Part of a small language model's weights.
Architecture: LayerNorm before each block, learned and rotary positions, no biases in attention or MLP, untied embeddings.
Each number is 500 + 40 x the weight over its row's rms, rounded and kept within 0 to 999. Layers, rows and columns count from 0. Numbers have three digits each. The size before them is the row's rms in percent of the matrix's.

# layer 5 MLP up, 896x224, rms 0.082, rows 114-357, columns 56-111
100:487485472473487512537487444452430617522556536552505525544495469528510467497513565493466412506523462487550499430514467517481430508472548533483502519498482517549543523493
101:499483530519491492481432523478497576553527534522462477440532489527521574451509521534469511509566522449549484445496547498445519590492449540439573575507520583469457496503
108:504480484505509513432450550482428479499493522441489485488485481492421553508509514518522404524567509592503574453472521484499487424478479521490440463437550529500543489486
103:497575515446515531530520551518486530513454557511431476491406479473470514580502529468491483544503430464527504467494482489422581426546477520479421495522530491527604501528
107:475522483581488488544534444491495522565527495377457467493419573448425482505450450461520447550490485461533565438549481472478537480534459501516522548519569500544499462494
116:395529530429501475513503455538498490480510470499497459563503563529485502502459494485504414526514444572499551462471476459472481458449487510513497500493479570514576418529
100:462471459478516466487620545546482521481477601543477489578508488511538496455492543463474507555535485527574519581474550425561473535517512487478409498493477491429480487540
098:515467543473572527470477405551442544520495586544494514466488469519456469541509479502441570473529481551513455454476573474561583459532552429480459525413533495563456472542
099:469547557515485500500438525489488517479441573433415523490472572503505540531431529478570515526538487519539486501506465491510524513470487487516453480522519464440507485519
099:484454466467552467494516465476489583533500497532507574495455527479461497495482559511511436499591466474498540457387568476451510549456527423475527499445455518516429453475
106:514566506518492449424573501466486540509547524541515543488478426566440533510464526468466529523514449536472467442501523526515430486477540524445561515477451546527471522532
110:500447523470612486480531608536468608497453466487479415485467541572468420536502463498438491547562525502502584500453476518486556418479458459507445447442560537446461465500
098:493559448539570424568521432535510544577486549457434498452535441510615459479514464512515539497516527499599609455474460525483473529527517547455573492463495551522432447491
101:583459519448502453459539464523574502506413559513473530597505466470548572596472451478500541513534440531427496545526572484504530421498488518423395493556504506505559496521
106:525503497488538464440422519531495501517501441462515524503472422507494556548481474510490533484535400563470561452517468437572590514515414472512461466556593517392561477557
096:440523507406522526515530533518461565480526564488526498497555477459493545552473504523426509541495504508601443455455521455534564460543472443480491538451522504456485489528
096:410524546480533542446485520491471484457512550520503612497537468541562499507504489469535467509568505462601475509413547479528559545479426428413508485522596499493495477527
105:491528463476547527474569469522525495464563537393477522515492569576484515489519442487546505534491542464573577519483510492460479534458468540505570512524522450416502398481
108:417504530468480480530508492556529576544501498502462473536475519515541530497476473435513537521496488519441501468528402474516520550554469470492513529508497472449503476501
106:495553525444560453443463553451526507461510496393447527453495498465518532524470448502583513541665467523520479406461534496528540539485454519498536534519516500462509470525
118:499461478497492469510503492493488544473470519509541504529498462514447485496482479448553518568492498497454550539477551491561520496542455489512506470549514485495563498485
119:514410481547496475557579448487572559519455538475528524537475505465460478572416486469455483516503502541503482479426575526553495448535482485440463452508506491497500507519
047:515503519516568442471557479492436534466456557454528496509436484466516488595508501471508477555543424453526538497455505417509483466490521481399470502513506444472491471496
103:551508576565529449527497525558485512517517491442369450462426501518472537554498499479542425499521451552482524479541430551497516528463457556486438529572524487479547516498
097:430514582521535456464557456498478435505484509497458551582421506504505509546498450450524549495526474541530537533464452524464443488501506568483510507556497442557595516540
107:536503488509508519470552534485493486473474494543503527523530484530487467536455541515465538541544521535476496511415548467510495451474482418501472491513558589509480506582
101:448536496585523485562619484505495511442560536438435497481558461556509455510493512350482479541574510511544491550517477427497495499522510514495471493523509454471478502491
120:406480446493490549522568491496489482545496532441467459591501505489462505575494463431515400548535488503465552519490467507499485449534483512503520432505533470480517502519
102:471435433508512489497495475497503532471481478439529477485498409559460555536515491458482542524517544485501514525511520533473475510456541493511522525426517474555498458529
094:396539450511464507525470461482479475448504505493452443518500480477454526524490487509579509525532473440567489479525452431504527511503567488508471565474522458517527442556
095:551482495484524477520546515481494550537550473525504423561508546525583571531427529488521427464521507479482457501514515501486547461526514502498533442483587525492496462499
103:417590500503492427406445496484510512512538554458533552571512526561532550492495486507534474504533486484470421525533481441501486482457489524524516550440448546565477462499
055:473532498512574512534543489523486594520458516422479519547479515564516454631466488416518505583568505525513556472469521450541496514508479486502525551497551509523532472548
096:490591515522549490498494478531428550487459539401447499508447480495506494455527583497465553576566474458541478519521453505508500553485475443524402507556493493575534498510
045:518491496503550507497476450462481558518529463449483509553473511467470517515427506422486506491552500468517485456480422495472454480518522522467479505509532475540496518531
094:496485504439548553575452537535479491440539451528482513530459614466549520524503499495498529545551461395489507460536463476456455477551447487493508508483469473409477482553
110:513429470484493492451491461481523572526475507533501496548500509500488546505491519505537435498518454482535512457489532533542450503542452428463509444520500425540486439545
046:503513502452585458483551554503473522592485556510480514591510448523405519502425525478504513508527425541469549496452513461487488518438511500431462533510540448524529395579
102:474477512545531522383424515469479510555518466391436449519480551504456586523440449484490584534519472523504513506543471450580513464519453439460500540533523486471497519507
115:473525514467488448517507527493468514547509535509479512519466492550473445434499499468486522503552510467588492550495563411503535576513471461479472441618502502526527459593
109:433504510534595552544485506586442462534509542494486453515490515462565533591486538452480484479534528502514510529541496509596525479500528488435454474506521498537562519529
103:536521541460527510541484543540497547483495466487489454466509494450442488504486540494494509528495486469505568439538517445513531483544508375441431495558497492543509429490
093:508522554504523454454432511464469492494467481537460531537493486521482478510465448475460451519518447579541490445528496515480503529500473472458448490463515466412544514503
110:394514512468548465550501479497466580560544506415443456493426436524436547512478479519509489506501489510526527498554474444538488499518506540482431522523507534564481455555
046:503516510448555528464532476585487528537488532509464479499492537564462508511464468452496479537591499567446503446464518498539468596467485460431429551499575520450521415599
101:532532504524555485457449478524523472524498526560410472590550581558565526578513474487503485528550549488502489589435476415459486528487473504544559505400542468519495452493
100:528492467540488388566478500547482457565514497448528529509522581489386534524463418487446550493499491527502571484505453451543512562555505455484429523537495550402496485515
100:528469556479526417474500515568508515525470529546510538504476475514444504543495475512512544535565440489540454471524548481524553556481495499464487571526508426524558529534
104:470461514517570453584431540479465513588486505503467537493546450562431495510486473521418600490515496512535493546436517498544498545502480442496490491532513523514400415528
046:503446507490548492469457516501529573568456498468436542520448453475468472577426529478485532525617482475503502433458543496489500484558524473394484542493504509464506393603
100:501431541532497481541532510516420552598498544502491512520520485529505454543473542500466533540527462505559488527489560521574507463582481470440486458529505489469441473543
107:503561498528568542484458489535562488456559533474517535526460450547510494506450464443517461562515462496409482472462526459511553532550443426479425550515574529463508467491
102:539438541482526466485457512537532549465536496569515475525520517519435523541473533487497513473513495513532471462502554513542520429527437470529528601517488492496473455543
050:437530504457541473511491513482531570483457513461472526510468471490457500524445456466508517574504449505490487520487438480525492504488486457436439442512505491495491466590
114:515476489510493518486505491579525536531497469532524497549535510476478547513477502470367537521485478469446582540478512401443554472474497488460486526512543486488538488538
110:420536559498499447563502467534458491515530516527508501527517420525534511502450507450534424518492464528547534459471389514496442509516489499490506518486563517497580459511
095:506498544449514492468470507451459512534427606508467506553503561483562471557376497510543524478559526473509440553465483475411512540468473451519488464490531546454442418543
110:544479522529477446532548423510516503570516596501526471529515428469483500478442526492501472560495524538462503498458539484561525502472537492491519533581484513461476480512
120:479532411518558535420564552497516556465462561501498524493482495481492516574500517408451470541515440485462526511395507491512494486497559518511514423591555441519529522572
109:506439490483579544486471494555468525584516577539489470539475398464490543465509516505507489485566472508508512396496506516546486495597464457456511539509625518527521520543
099:545533521457455417468492490538488499573449525464509571534524546431519513534491459470548596539517392482442533498469467520485485560496447542450477513589516464496484501494
099:507485528435585557456445525468547523584418495577463500546445476498484508539519556466560473528559480440457484495487517542511539449503529491441513489457551524556430518518
103:484441510481485442507536495527578494553530454433493419590520593422432498474477479423523444474497422453461532492525513528575523463559481473501505553491515458545471443570
094:496461487483500436595551447535539551517425523489482541570516505509462526529497488489490526527480483432494591514476443525480443467475475456505557545487437487462463489561
113:480524538486452491489458542530568517550518527549428550456395543509444450528519473437501531505526470535488520496486457439496579470505532508523439500595568506534594481514
107:483478537538559477552467473500485483518508496502520468503554479521504524539500526481536528566525474469503484550543424522491479490455477457520517501467561463500508500507
096:467489515513511536480482514590481495475514506442541533560510442534430586481494464512497476509496500569491535450428521516572504478529500501473365541486524510520533448529
115:478518578457487453503460499435466534505453560433526458504531489573452462480445433513439556499550517482525464485567474465585539507498508495485467617463518481489546459527
109:476467485442458378519457423494556505479513520511525463507535461556485458464489449515448474576485468517519450460486476485491488491550560508458462497436452503514543465520
106:560444481505495520495537519526523569529482517531515429488488489455436602512466445501527559499521514467499511463405465532459478514491439513529562512492489475443417475550
110:518497530520538444503565499543508492473473598444510574500482529560493495450429504526562516483505509506579507495523488461548527507520556488485458492574446542516564370529
135:493532499479538526531495556494447513543466467446422445586412518517517542480492500483431533516518453488498534482493501487509491467526520471459494517481502538526472505505
103:528521515520528511456505522529463510478519527445480525496511486455481429558477495465485482522543386503484567582515546448515479480512498546506503506564516494534484472521
098:466561437509529476529561433493511503546496518437437457526495561531494462516354540515557556474483533521481473474486523477500501464497456561526501498544493491560461488557
102:530510433463467562458532489581429497508435549537475478529391514529514539511528442436483536533538435508573591510486494497566494532484435521463521517518466472505438489537
102:467498536462526494465534435481440494502524564428466495476491421471498450555525503394562466568539455566534561506561484439525542506521511450527438592490545524487561505516
120:586485489435496556562414521453524582501446498577507468593509485489445499530498506440502497522527491512547462505517478467497500437430516480502590472495470519541525429544
102:395494501458550503536525467549509501489566507499556560498548532531491535510506589499518506506541481442487482457504452455551522471559554477495516624519483507490512509525
049:482467527460515521513509551580487555500487532456476482549460463538487553634442447461493550525533393481460494458524491456511481512509482493463468513544510504543496443590
118:552529527479482453488482453547523535500572508450464457550514544530493525484452486465576504536495476463521508451519481502497619582494513480499502517468482558421554490488
099:435489464503482528545513474530522499497529499488504490500520593599465484468383445485494474500503519515520572505534494510436492518519562541463512451461496488535460499555
099:520544510478586515537487504456469479525486527474494451547492489533520493589483581472540412522517435492562458419572462502491507530546496506474465546488488508565491486506
111:473536469534529484501518505502503565516513485471419455530423522538497512532465523441582513538482456460528475517499439442420490474544433513500519455470506495484463480552
100:508461457541517420514528528512566491518514511478500461513542510484445511487522486480490455470524522461493496501445575518533485476533474455466493426542475403470508490503
102:531439581459536496501548520470503585445502518546533490483503574508520488532514403450494392546544469500520499462426499431503494485464466554518415550510556492510564513547
112:482571567523498564448454515523505524590511499478483505536440511582576557500470540519532475523508467498540521546520429506529521485524535587441470592486548538450524488511
046:483557493462573464458518477544487506573498519485475466468456506509505457571485486454398544580513467531509582503462517476511512530486531441477514549478513459463479456582
101:418565540518531441433504506548478501555559533470494479544539456533537534455503526486486521527489529490536502530496549545473513488474555541489443549543460553465512489479
095:427535551445509482520491451540537573484479486532396472536514547490541485598470429500507511495510476455530445461449544501515535524515482491476471566482562445516494482516
109:514530443461499453495551511491541489553478449493431452518454443482505569522523514470495549552518440555494547420435466510446570552558429527436532551482512391494465522564
051:465450556452531475517525472540541589561529514479466521511517466555464497514428460453525437500590470538499540490504468475498473501510481490447509556526537516601545420570
105:496482489467550489484444462449444516558422554478467447525463514597528451511505497473517521492517530570478475535540477477563466469492513481553395542523527514571515437527
101:471417481431505557511463439466556580534495568492477538490459481526441512531485508540473528524512495510522549499521455444410490557565488501431483512522631476489520485498
108:485490491418511476524515535494572596468468479517559485470494479543509521576488564406508550525489482517539485491445490501483516563514387520482543543406513429486527486528
104:506479495503547497509555458443477518522484535543495472469419460478506506502512534464493468550556356446455530545380506544502456517548409490498525516555559493477441533534
102:533423499517527426481441447565499493527559509486483527511458439575550511492478510489538451576524459479516556513429548468504504464533475454482441490468587531554508467523
050:490496450483573451530544511552553561558506532500466482507509417528419575525427498376527497530508460511529536504478447432525499533525429453435450524456500527526472420590
101:445494584524544544496422559412531517535470545469425479547530437510536501490510528501388556493558465513458480466520462474466510480476525408505500571450469536484492467500
048:492583489457591508466541474519453507485476536412443529507471506503467498482458535438576478533543470509493557522455482516477573481497589475378510548596500543441496467567
154:461504555516503417545498507590531600483473558505445493506471521461507489500477453498454508548515419552478501511460499430505491561513499497446427549531496499472536481570
108:510464506518535523457547490515537485509439534557432457487510516540505395519485470524464446502514491552542524496534470475502526548450488553471534538441502481491514463503
113:451448461561536435509486487459540481469549510516508516497520496462495479521517503481444364550557510494493545497502553434482564449498551482444492529466476513511532488493
103:485477469485483522576478452432510535521522527509413466529501535452437543491494486474534465501546499486464582445497553499495527528427482435467446501517521479504503466507
096:536502550506509485518513471526477608534482523523445519476499484528564445501423457503477489491529524511517503518532506490575535549552536490409509503564517544384460512514
104:459497451429489544462485494392477552492492505554481503532460556531501508513439481539548512528607435515493456465409497488428509548433481460474539463514515444496448486518
046:474478585490562497470531494503513500551498549462508486536512538573397448497423504416470496495537519543537483454502528448513510515466511463379451503526492476488526460554
095:544504567582484462430505507515486488522405510474494528503506572526509491541478406499531464488506468471529489470463442418530496492467464526518459484526503541513493515537
109:411505528499533538550509465455492492487480502415523491583451499515446488540444467423510450518538433511415539500438539499479530541442427464504494483555525492497544497549
096:447444494491487508436522474512460534468591477524493456482537477515470550548513542486558490557500483491469520485461553495479497502440530484498459531509534480518551390527
098:512534477491511450594511504566498540564450478507475443465510570439524536467476517513455469475561545486497555497478508465508532530545433478426445503482455567491419502485
096:476578486463508493521498518503494474492549484498472475513443519478499467470447504486534516562538402541565519439496434513574532525461420519462560487538577523495573523576
103:457470491412512453460434500458521517528465530405448502566457452488417396598508447495494538511525464550504515435535464531517524512489437487479489489486549514449511485514
069:498525474538562489448581531549472504488504540494453496545539465527462518563506468456467532543511460527486538490445550456542470491462565539497449515477479459555505484520
099:465530553473589455487408556511524487542472473455437561470528533520536473559454426491438456473529495555553522473514412449470494547549472507469493507452586533551509469508
106:477524514460495603456530520487534562521498535538514450504540597541521553477495496530498482497490515560553489439491452476524543485494486487477513492470491521491472494527
108:495437540478489500499530509484479484458527571422489488548569525441495588539516496470477549543511513453489488473471554461449496536481525461526518539554526448450613484520
103:547460577512456408450547506500464531490492469482497508555505531529472506499476401492509516517474519542559460522499505551572636489541557537468504506491519501513484506545
053:487503545488594478518480471493435591531486530461450498540471525488503501626435473396545490510562509502533492544462501394559494574499520432455506521509477537512519445531
109:449491568488528418545564514541555512465503505471447599601496504518436549500488475453515469556537484518557543468455508494532519488518423416472421485534519461482553414550
101:478440479489573529500527496484500616526532484483497573504464487504510417555462522473498564529531481490455523460504573523482521553407534447497484486530477494517461484514
080:450490516496521539491500485601459504518503467428487489489451444579495567553441488429470451506508455526499529463532470410506513430449543472504461572508534514479538453499
110:458437487428472461444488466459488545529504565528490477532491462551460516529458493462600414523521479525557502485439553481485477467454495508484482489477537554518497463524
126:527487553434582437508472535504520475513381495493547494554498502492559537531477434490531446546556489563549495490509507435547510531489533440491429539434542472520471462542
095:387480502472535470545528431535482489524542514437508545574499530583534519530339420480543512495512515528481490439500506449482482548454545527466435495523517546537516399535
100:500459453472505497503527541506455562520494521477390495486502503554457450477506453475416517552567516476482612474375540518467472535548479467513551524521535510478520480505
103:524588502539553513498529499453491494468526517428434553510433523484484494522514478457483501516494453523489564492494431486554547504443483462484470575495500502551569483500
104:425529464496524454527528455512472496491407433494458515488502495480438529553503451477444495522506478420492551478433509495549526503487521472432510514534512486470483500498
099:497495494512489455562470515529524528516472469497525498443445501461454552553489457472468482524519416502519529498482462573525496598539554469501491503560514447470515478500
096:490496497453609480506550501499495449534504489455479474502572467508570499545477502491477485506493482414521578561552578529542548488608531435479464515511543527447563453494
110:564519495494470509489515451592509496559413532461477458523396500536433452498409422480505571553515480499468486533481492443512540529510435467538407486563557559434503495508
104:457490537452463491483453530441491492546547520490497483530514481549508551469444483508578456591551515530493489421468444531442438492477549397506568492463487451478550456483
101:491573479484491549448532475446546535462472497511486464584438550513526548479464458440539436534490476531463489436539441416545515482521430473501449489441478503531531509522
110:577505588489450422444488538521524596521482550433471428521487524529448501529429463490548488511505494489546592523545486390496534514470535401527498464512495513470509440501
051:483497553468563451472543488545462516511512525467435485565474500488464495495437498484448493582608470519499548502470487488474467538547538486500455467482531542547489463541
104:495604559515546541479569535499506493541513498510470515518446536489556551518483529465497520515526383463551522488510548491450488498484422518482461475522567432470534500593
106:530484465497483481506509505518538538525537543487491461514500481581417506497464476477471483539502551545492438418510512510451441467464546519503424449495461489492491450508
097:599472531498482464519479520558551557598512503487475492494545415452492460506495541481479437479525487516543513501431546546576457448476490497498499489515438430464475491482
094:513513466485482530442562483531504538564449504499508496487509533503541517483440560531519539546545496510478467467459553481485524453459504518447538570504425599541447467547
111:484506569446582531495527503616416594526414510528553559610478467560484534516490531444484522534561454550517539473431578408544442533482534472451515529515498534499492539514
105:475470582511513418560460482525452538515485527532536487517565416442523533506418559465473480507517500530456466529430557509598517503564481439450447479466480569485516485526
050:493497488495586504539503487511543564592468540461443498526452480529447513544446450405448523582509417542499531445458488479517514498416473480474451499512582543469488481509
056:496503609505548481517523527484489496561500516445464540543487530515501501546452497375526534579576491515456488504494476449501480523549425446442569480479505527503462477536
101:506427489502488505549583470481481504508536468487558493480500558544567483517493502458507503537522504440474540453536499493469490474503488454491493548495458467526515436503
108:501528558473559432526546530454525489601542512449487538494466493471462542507489482456524475512519417517461501495489470522532544456461542507497438466500547460469537529511
117:563494461454524483557551523515486602550415457536479511628464507484475530551440506535494536513569467552530472468467450456506488527520488518426474471459450520517464474504
042:444514542484531504434431531533564509499520545445508511547485556538471531576506480484456530566498470491493530441436513419518522514484535512410501483533534540512575477555
108:532530546491531547516462520585487517567467555507480534483433523490444507519489478519464489503511393528473483457486518427515521518499527495466429539519505486486455495523
104:473492547487536498500441458480515562428490537510524412481556516464552587490473528483570564499561467515541492514398491531518518507509528489498520511473460455606545513523
104:402489506450493490504520501468446519558485535453487437463455522546469501553519458447463437544545488496551474475496545487545489442483523546553451448501481544452490490533
100:424511461440534534511556464525465528496507528509463375496504538548558540485430513481489501487548481468514459474502551513491525535524580581505491501485507499552498518527
099:439533489501470491499517458535496539558509508440496498495551460493434510526437467506493506508509523510476465514485481475543548509498572441388493541518445508535486518528
117:460504557500477516532529489483554557488497499438519493501440569555506480491441503450477517522517488507546541531532432478491540484447491558481510572481485501573535483519
107:518431487429498501418484468482481515400513459565497452580481583520523494544453500499520484535462481433548474475422555433454578539529461510463532535462477493516489446541
099:474594560518561469415472507503472517556487473465561516520499480551536493528507437538463426531512434523532517441484442553439501563460494487492479531505482480535513520547
045:457486493444519515453530459556513524491471527425448506525493449555521474574444528503562473519547473478528505550455488492553483529486451493497443579468591455556501425622
100:446442488473479433518494425517527476517559458439499490514535568477468571512440498418493552504519505479503603495466378483497525561549476415482485521459561541478476498485
101:482496507452485522515472453523513514479476505464447555513439430533517494552518525479534501551577507434513545546424540514506464545443477457450501528509510475471551483498
110:526515534521641583419602456549482505564514512485534462493467618536515537527475479431536477520515456476519513523570502468497536433596512443430481474554503478522588479514
103:512484459567518534460485520524578523519481511538516460504398527430489512603490525539393539485544468529437509495495438522448544528542527509475484556449512526489619500568
063:469481551483545443537516503504467541540465572495417435553517522467465484515446469387487503564529409517477559501464488461501581475490510481477485527517576486466535443528
094:522479456524534427504462479526463523486457483491453494514523494479451524554450467536495489499477504530515596471514491454535480506537497539468439433478468501390427482534
099:502495420380497542449474499538554560469522449502470546514453504519496572511511445477438460490502445537476500393428544483463536507556516467530443450549456477514485448512
105:493482436463519507483472475574538516587466540476420478533440530506489512475463532426533476507631482378533481507465465379490505518565418476514450532485518462506469476584
101:454482508460539458503558491559456530585537510457530495515520546506530534499438466436538505553493478536456551487520503447605507513420504469497450501559510487560501546497
113:463469503527532499467583420527508507454455507534511549496497525530493433483450519445496525523502479504505577473461459490458527453524507472481592494436520503450446451559
052:541511514490539468446531517521560546552526497449389531563440495525435454525464532489436527579547442536539562507456489461456503450514472424419438522475525521498551388522
113:485508496396515586583481534550431480529493524419432441607448505483435535518481464471514435510534437585509492497525570522508531478439473475502449540506453559503516504553
098:512457575439529423476494562447475539468481533507444498548508517486485479496487428480492503503529492535578463531530538494565649463507553421415450547487507514496520480515
103:444518577532544531491500472458494460502438517446443551507495547577579397531467484460605455547501491497533531502470555407462504467485490456550518462472529513528486428520
099:569589490475489571438465500567487507515476566492461520490512460553496443478402510470491462492538479511536522445572548459520495502540513523546473467452499487468462445512
101:506517421518563473520550585478514558544448480532450566461436502551466493549449452457511464507468434539537514510450426505497486527467437498485505519492423525535518470532
049:452553516479505459495512497557424532463457545465401526553463484555492480551480543441440522543600455474514528481473465499512480470515488468410495562496535476504512437501
114:414514515472462489556578479586505480594520475456532506528465464483458449516429519503452423492539447574461581506542470439517491462452480501470487445588480509545551479526
098:468504472545534496530529469494526519467562514506446516551519529461552526481462509427535528484518501474523512488483572488528471494556492395473554535503462553388458426530
102:555557478579603481559527495448469478510498566478549474479505601515473506449418507477538527457499457522508485444495497472449474485470537535480513553441459472500519479513
100:443467450489499404557451517521476509458525474490520465450470555481433412467495436458495543480498500567497504472524418473460573508476490429507445506457519492528557492558
118:459568495477603474481424488470550483496452504485438475538507470487522520491515503495468463511502480511507457424501520529482521497513537524436471535520475499482472475509
113:520504430489512507451516490517519466507487496538496518509463451461465575591482514521419500535538488540512485607414465478490522515505471552510490508509580519485465523519
099:534606483554560476466539422476517508526521508500453492507547553524542544537423555486539504528476492534523499517448497498478537560483461500445508453506452448441441445494
103:451561531508546516563506444442548495442452480500466614558456525537585517549460475440571507489536506569499514529500459432458477485454468516460526454490467491565460474533
096:527509512477505487449455481506482517510476507444509402471542537513474508478427448470584458478537496502542487451469441422541464454519507517496487514484529524545503533557
098:460479504477473461496479495589425508484542579526428548449555463576455488534473494490510527514553499513479484421458554522529518504403528532532519463530484519458484429573
101:522492516490563528422429558561520478443501424500480474471564461535447476464486489487486483498556478508504507425522524483540582526524499485431473528498532500567499471521
109:541482456502472468524495397584500606550450520505484518538463497436491562483496533471467459517535411469437587470467502544476516467489446446482450506556524487434466521556
111:528448422395510486489563421477505599529533562506446442606466523507528595513463561483508515514505523421434522499498512483479535514520509518446468509485502454494458481513
095:518500509469507541524426484485576474523445470495443542524566501478551523515444507516574487513483456463531498521449426530527511525568477522417450461483517477474461491553
097:590537502461575502514549465512501475531479556501466509458454559495488486500498430467546508552513522524503582471455557503514487572447503503505435454493518549490555552490
096:495557557499476489504447597554559563516493443442480611513449375524530453534486455493508529516535503520527486476537503515514471560555396448513420421519473496410515473496
098:443435503469478498584453451485509508541496445438501534568516445509497573471471510469529461502541490531520485499431548443471446534522402470436511526516508453529453497502
103:525542550442513441506518506556503458583509530480474533492419455461581472560426492450521426604575500520459632460480573509481509497536504509525524488493473442450594471508
112:426553530489512551433497497569467527531520552390482469471394482521494476501493474495538437518544478522501529486495431547580479533503462493443435485476512511546503474507
094:515473409545481483506504514492531527579477468564514483498494531505541442549489443500516516487486434509524538424454538500527548491550518461462535492510456466458544480585
097:454412442497517498509481402526528529500487589457434427509523492552563570528490495510455495548500468470521566502488470448495468579472573481458443509441512530519542473502
104:476523471520502510501562507577466499481512585506397517490507521481541480489521483455594515585507490428585525591469539500490491529460480525513492455547497492525534506487
124:458505535434543486524477461463534461510417612451510467565444508482534488509433442459530536561485496505550497469457546476485571545501534452445395506478507561481503500499
117:461443470462493453501497551533511546608518514519505558539460479502486484566508523490407416527525464509504572493419505488501521483505483429463537490508542445501542509522
100:453478541489517418472465519526501493576504503482443502498553454479468464480527441479434442554583416563556504489528498466465513491495514495445467466503519459502541493476
105:530503566452463462477423480502520546531474527496573488480451461521432572490495521502478496532516481545506485443492475513551456512495478445465517483463509493502510531510
112:464537611518485440499567469484551517463506530475478437538498521530498491496419511485510499514505477519556538508523527513495507497479493496444539503423516468574467450499
112:434508478502476503493473512451427467509525534528506459542530527517445483508484490516467541570516512532529498453498527509558549516473463459461555493564566487433517471500
100:506539534551595489475591475540424478552499471542441478547466558497551547547427555534446477519535506540495482561498524572512512435492451528499482533481581449492509449542
090:527503438522551519539505455595513503533479479435434514510493506511445547503440437447506469472472524491481529561439437515484517510506422472527488515487554598453508460520
047:480468518473550520483562499512447521445471540424453502475469523527494519532471484442538472530573493500492524483510524419479498480512486458490459498536515507523530509571
109:474473466509528474528437520544488516510432540478484497493522520507521489532476472480495414603551469495463506496477507440511537545494465494533458445497477543466485505519
097:450535478435515486495531451546472528577499471444535487489452465534385484501473496510465474496500495536535514433568517486490493512524509506534421503521538505501492418516
098:468509565548571498532515452492458482527388545415493562520498544513543467500465431475523497495510495427404523495550528426563566555563501512507466527579527522419560454489
044:473490516473544445439441481545440556494546515467499505520405491504439519586401472472478472500570429513513520514454493438564477498504496485477483517476532538525489484529
099:437455526451562525497496468487424513517506479485512444586491560530511567588434474445495519497498486542444475485483570507547540523542466448459508555510575483478585511503
105:514491448476524570504515531518469529515474479532516508588509542455538548463486490468491489548515415478570538555409542506494466459471508519539559460430551514455528496531
102:511492550499567488506559489494513564567463499486470477513496483497525527547513515499507479534549477464530529533512549529457562517435490510519502489464575535466493498503
099:529489505454532502440464489558545442508526454522440484532552505534469561476493489433406420495497456490442496465527502535505541493552464426490515500517479420484507544568
098:442497603415483503473522501485455528531517505515524536525472402545520524466495543428531435571518513504479508488496545514486606491532482445555442577453520517481523531527
052:475495563522574471497535552509567501487488554489466483579454454532523464571500526407472518523507447525480525491513512475512523464443555521484425522540535531539522391559
113:547474493474598460490471411514460552492470534463511427535536542516472512519437481451498479493519491494508501541448525478584517486505538477451483486451542500478518449551
099:490477477454568439481495459500427524493476507482510448510508544554446495499494486561499472464555511516499448515532593492537505519544530513497442549440509578439400515547
100:503452449519508490473586449527519479443513488523521553519436546539465537608511478454465518508537478532395543559505476400510554520551457513480512524544565487433549487538
108:398525456437498536502461527470422517490536498496468528528523543537538564491463560539473511545538486567499476484504461494598583492546490449489433528462456501462554476543
109:521507599519523436494460525503491521482476473463538412539495524581454523503465482459468498532501457484483471510532498509553570534577502403529518546507627518484487517537
106:460523495406531485397530497533489536513482491498490505589483467492527482470498412455569546574502424483552483564508526482615489497448466491469460555586522435483555499512
106:444484463480533498453498478527443571534492485538516464590534524553509579510469533518479476479488505543489513533521438391543492468579513538513450531484476513492471398513
047:483546476459580467496567446512521565533444509464445510488530476558522494507457550475475548522578484491517511516455444471491526506486390445490447469430521500534504481581
124:489463504490591461502455451507493556464486500566518513584465522549561473564475473508459476640508481521598469471470454522492486510551462491468499460527568510490542509592
110:505455461442470508530486480538516537537486543444447504484501573536456510506506451461482533506527510489487483446451529457479561447506490503507472503472468540503479496539
098:437538496528531575480464478534459477498465511466511522483466526507477564507533514463534497536546472520493518560469508462515517552493464403513551562482525564514539467510
094:472462602533486487522447527524504522492491504517551525511455524491396498521453507540507469470547449511529511529477440489510482486472457503494524528467519527547508514521
106:519509501515473531550497472527543514481483494525559481448526449486482568489470507453453430540533465560562447468511512509521486492512523473508498485493595430476554498533
107:479554507514585547502602525482564497426546453528465453569513551475498467467482512444500533456535469472535549419479490513476533528486505518467498501413526496537512462520
102:534458523501483504466481464564480525517453506458462567480500507581522510553518500428577461540515449521496504557489554497597579460465524470499480512523521499478507464485
045:522521465451596524525500516446502535556501478462485557554476466505496459524476456454546529544556496540472548484494482457509478480482494462488484517474534494457538416581
102:495524506476543537542556444522541473503462546487414489507531560540527467506506512414473549512528523460537514474501553433511488500521523501508416541530502476489540451520
103:443457521525578472528526514493524498478489552451450545480499466574563462501451501502534518519497458526503569477569432504515491445520499493424554484535524519541530434530
111:461438480460467433488560443478538560495498500519492536488447442555466510482469516490584539516544461501494545455525487531498503437469537508507498484554491551573500466536
105:521531487466480421432510479503489540479507484469453434533467489458428606532448537504521534503539499495549549492477548493531572473523464516481528503498479517405507469564
047:451511479437493516539517541502548567524457556480497513569391456520511501538466493394500497563586461550443555524384500445559510465504530464519491495490585553479503470575
100:425498481464514479441580524590396466574541471534492500541552513587574457500515506495527486535500480499498483491532539549481553548496492433522506534527520500535475511538
102:518570461462522600466492521490476526544501479539489466481508534530495517479449521491494509519514466502519533468462532547577518520497466516538514499576482479458573551574
101:465468512497502566527482595486505501614494522520481532468481477521529441599485375456491545528524468506515465523503522528557569497462421450508518491486541471471552532534
102:457471603470498453533523470473481500486558497486520566535535525524422479483465511433556564515496490603614550540519459570506517574438425530455553483470492487517497471512
043:447529587438577507511542513482566540490446551495436577592463445527474495561421474496494483508582489522472522453455522484495475522558487481506495535551573463494453428538
110:415469527492489479450510456477482539499523505440497509521459592534551566504430491446510480492526477475546448526521437492535463546529503473387488535470574453513527485524
094:503477462470464545447564500464509538481434522520518536520506491504562519605505516454484506498526500477505523536514452519571466474481516482435437499524558460462517548475
095:455462546437523565457555539402464553581466532457528523504477500492426512540477538521517559551528508428401455499465572439464515545435510419467463529601518533580507539521
098:501466475490461502523499585554468547514516529505416549515453545462475575471496463535461548549546479496453478501485543448535555457509520421472555449534444470400438489548
116:529437464479507509464501575543524571546510478507518493494426501594501552553472466467455490635499500617531574476423542496478527496477480500498525481506535470496533494513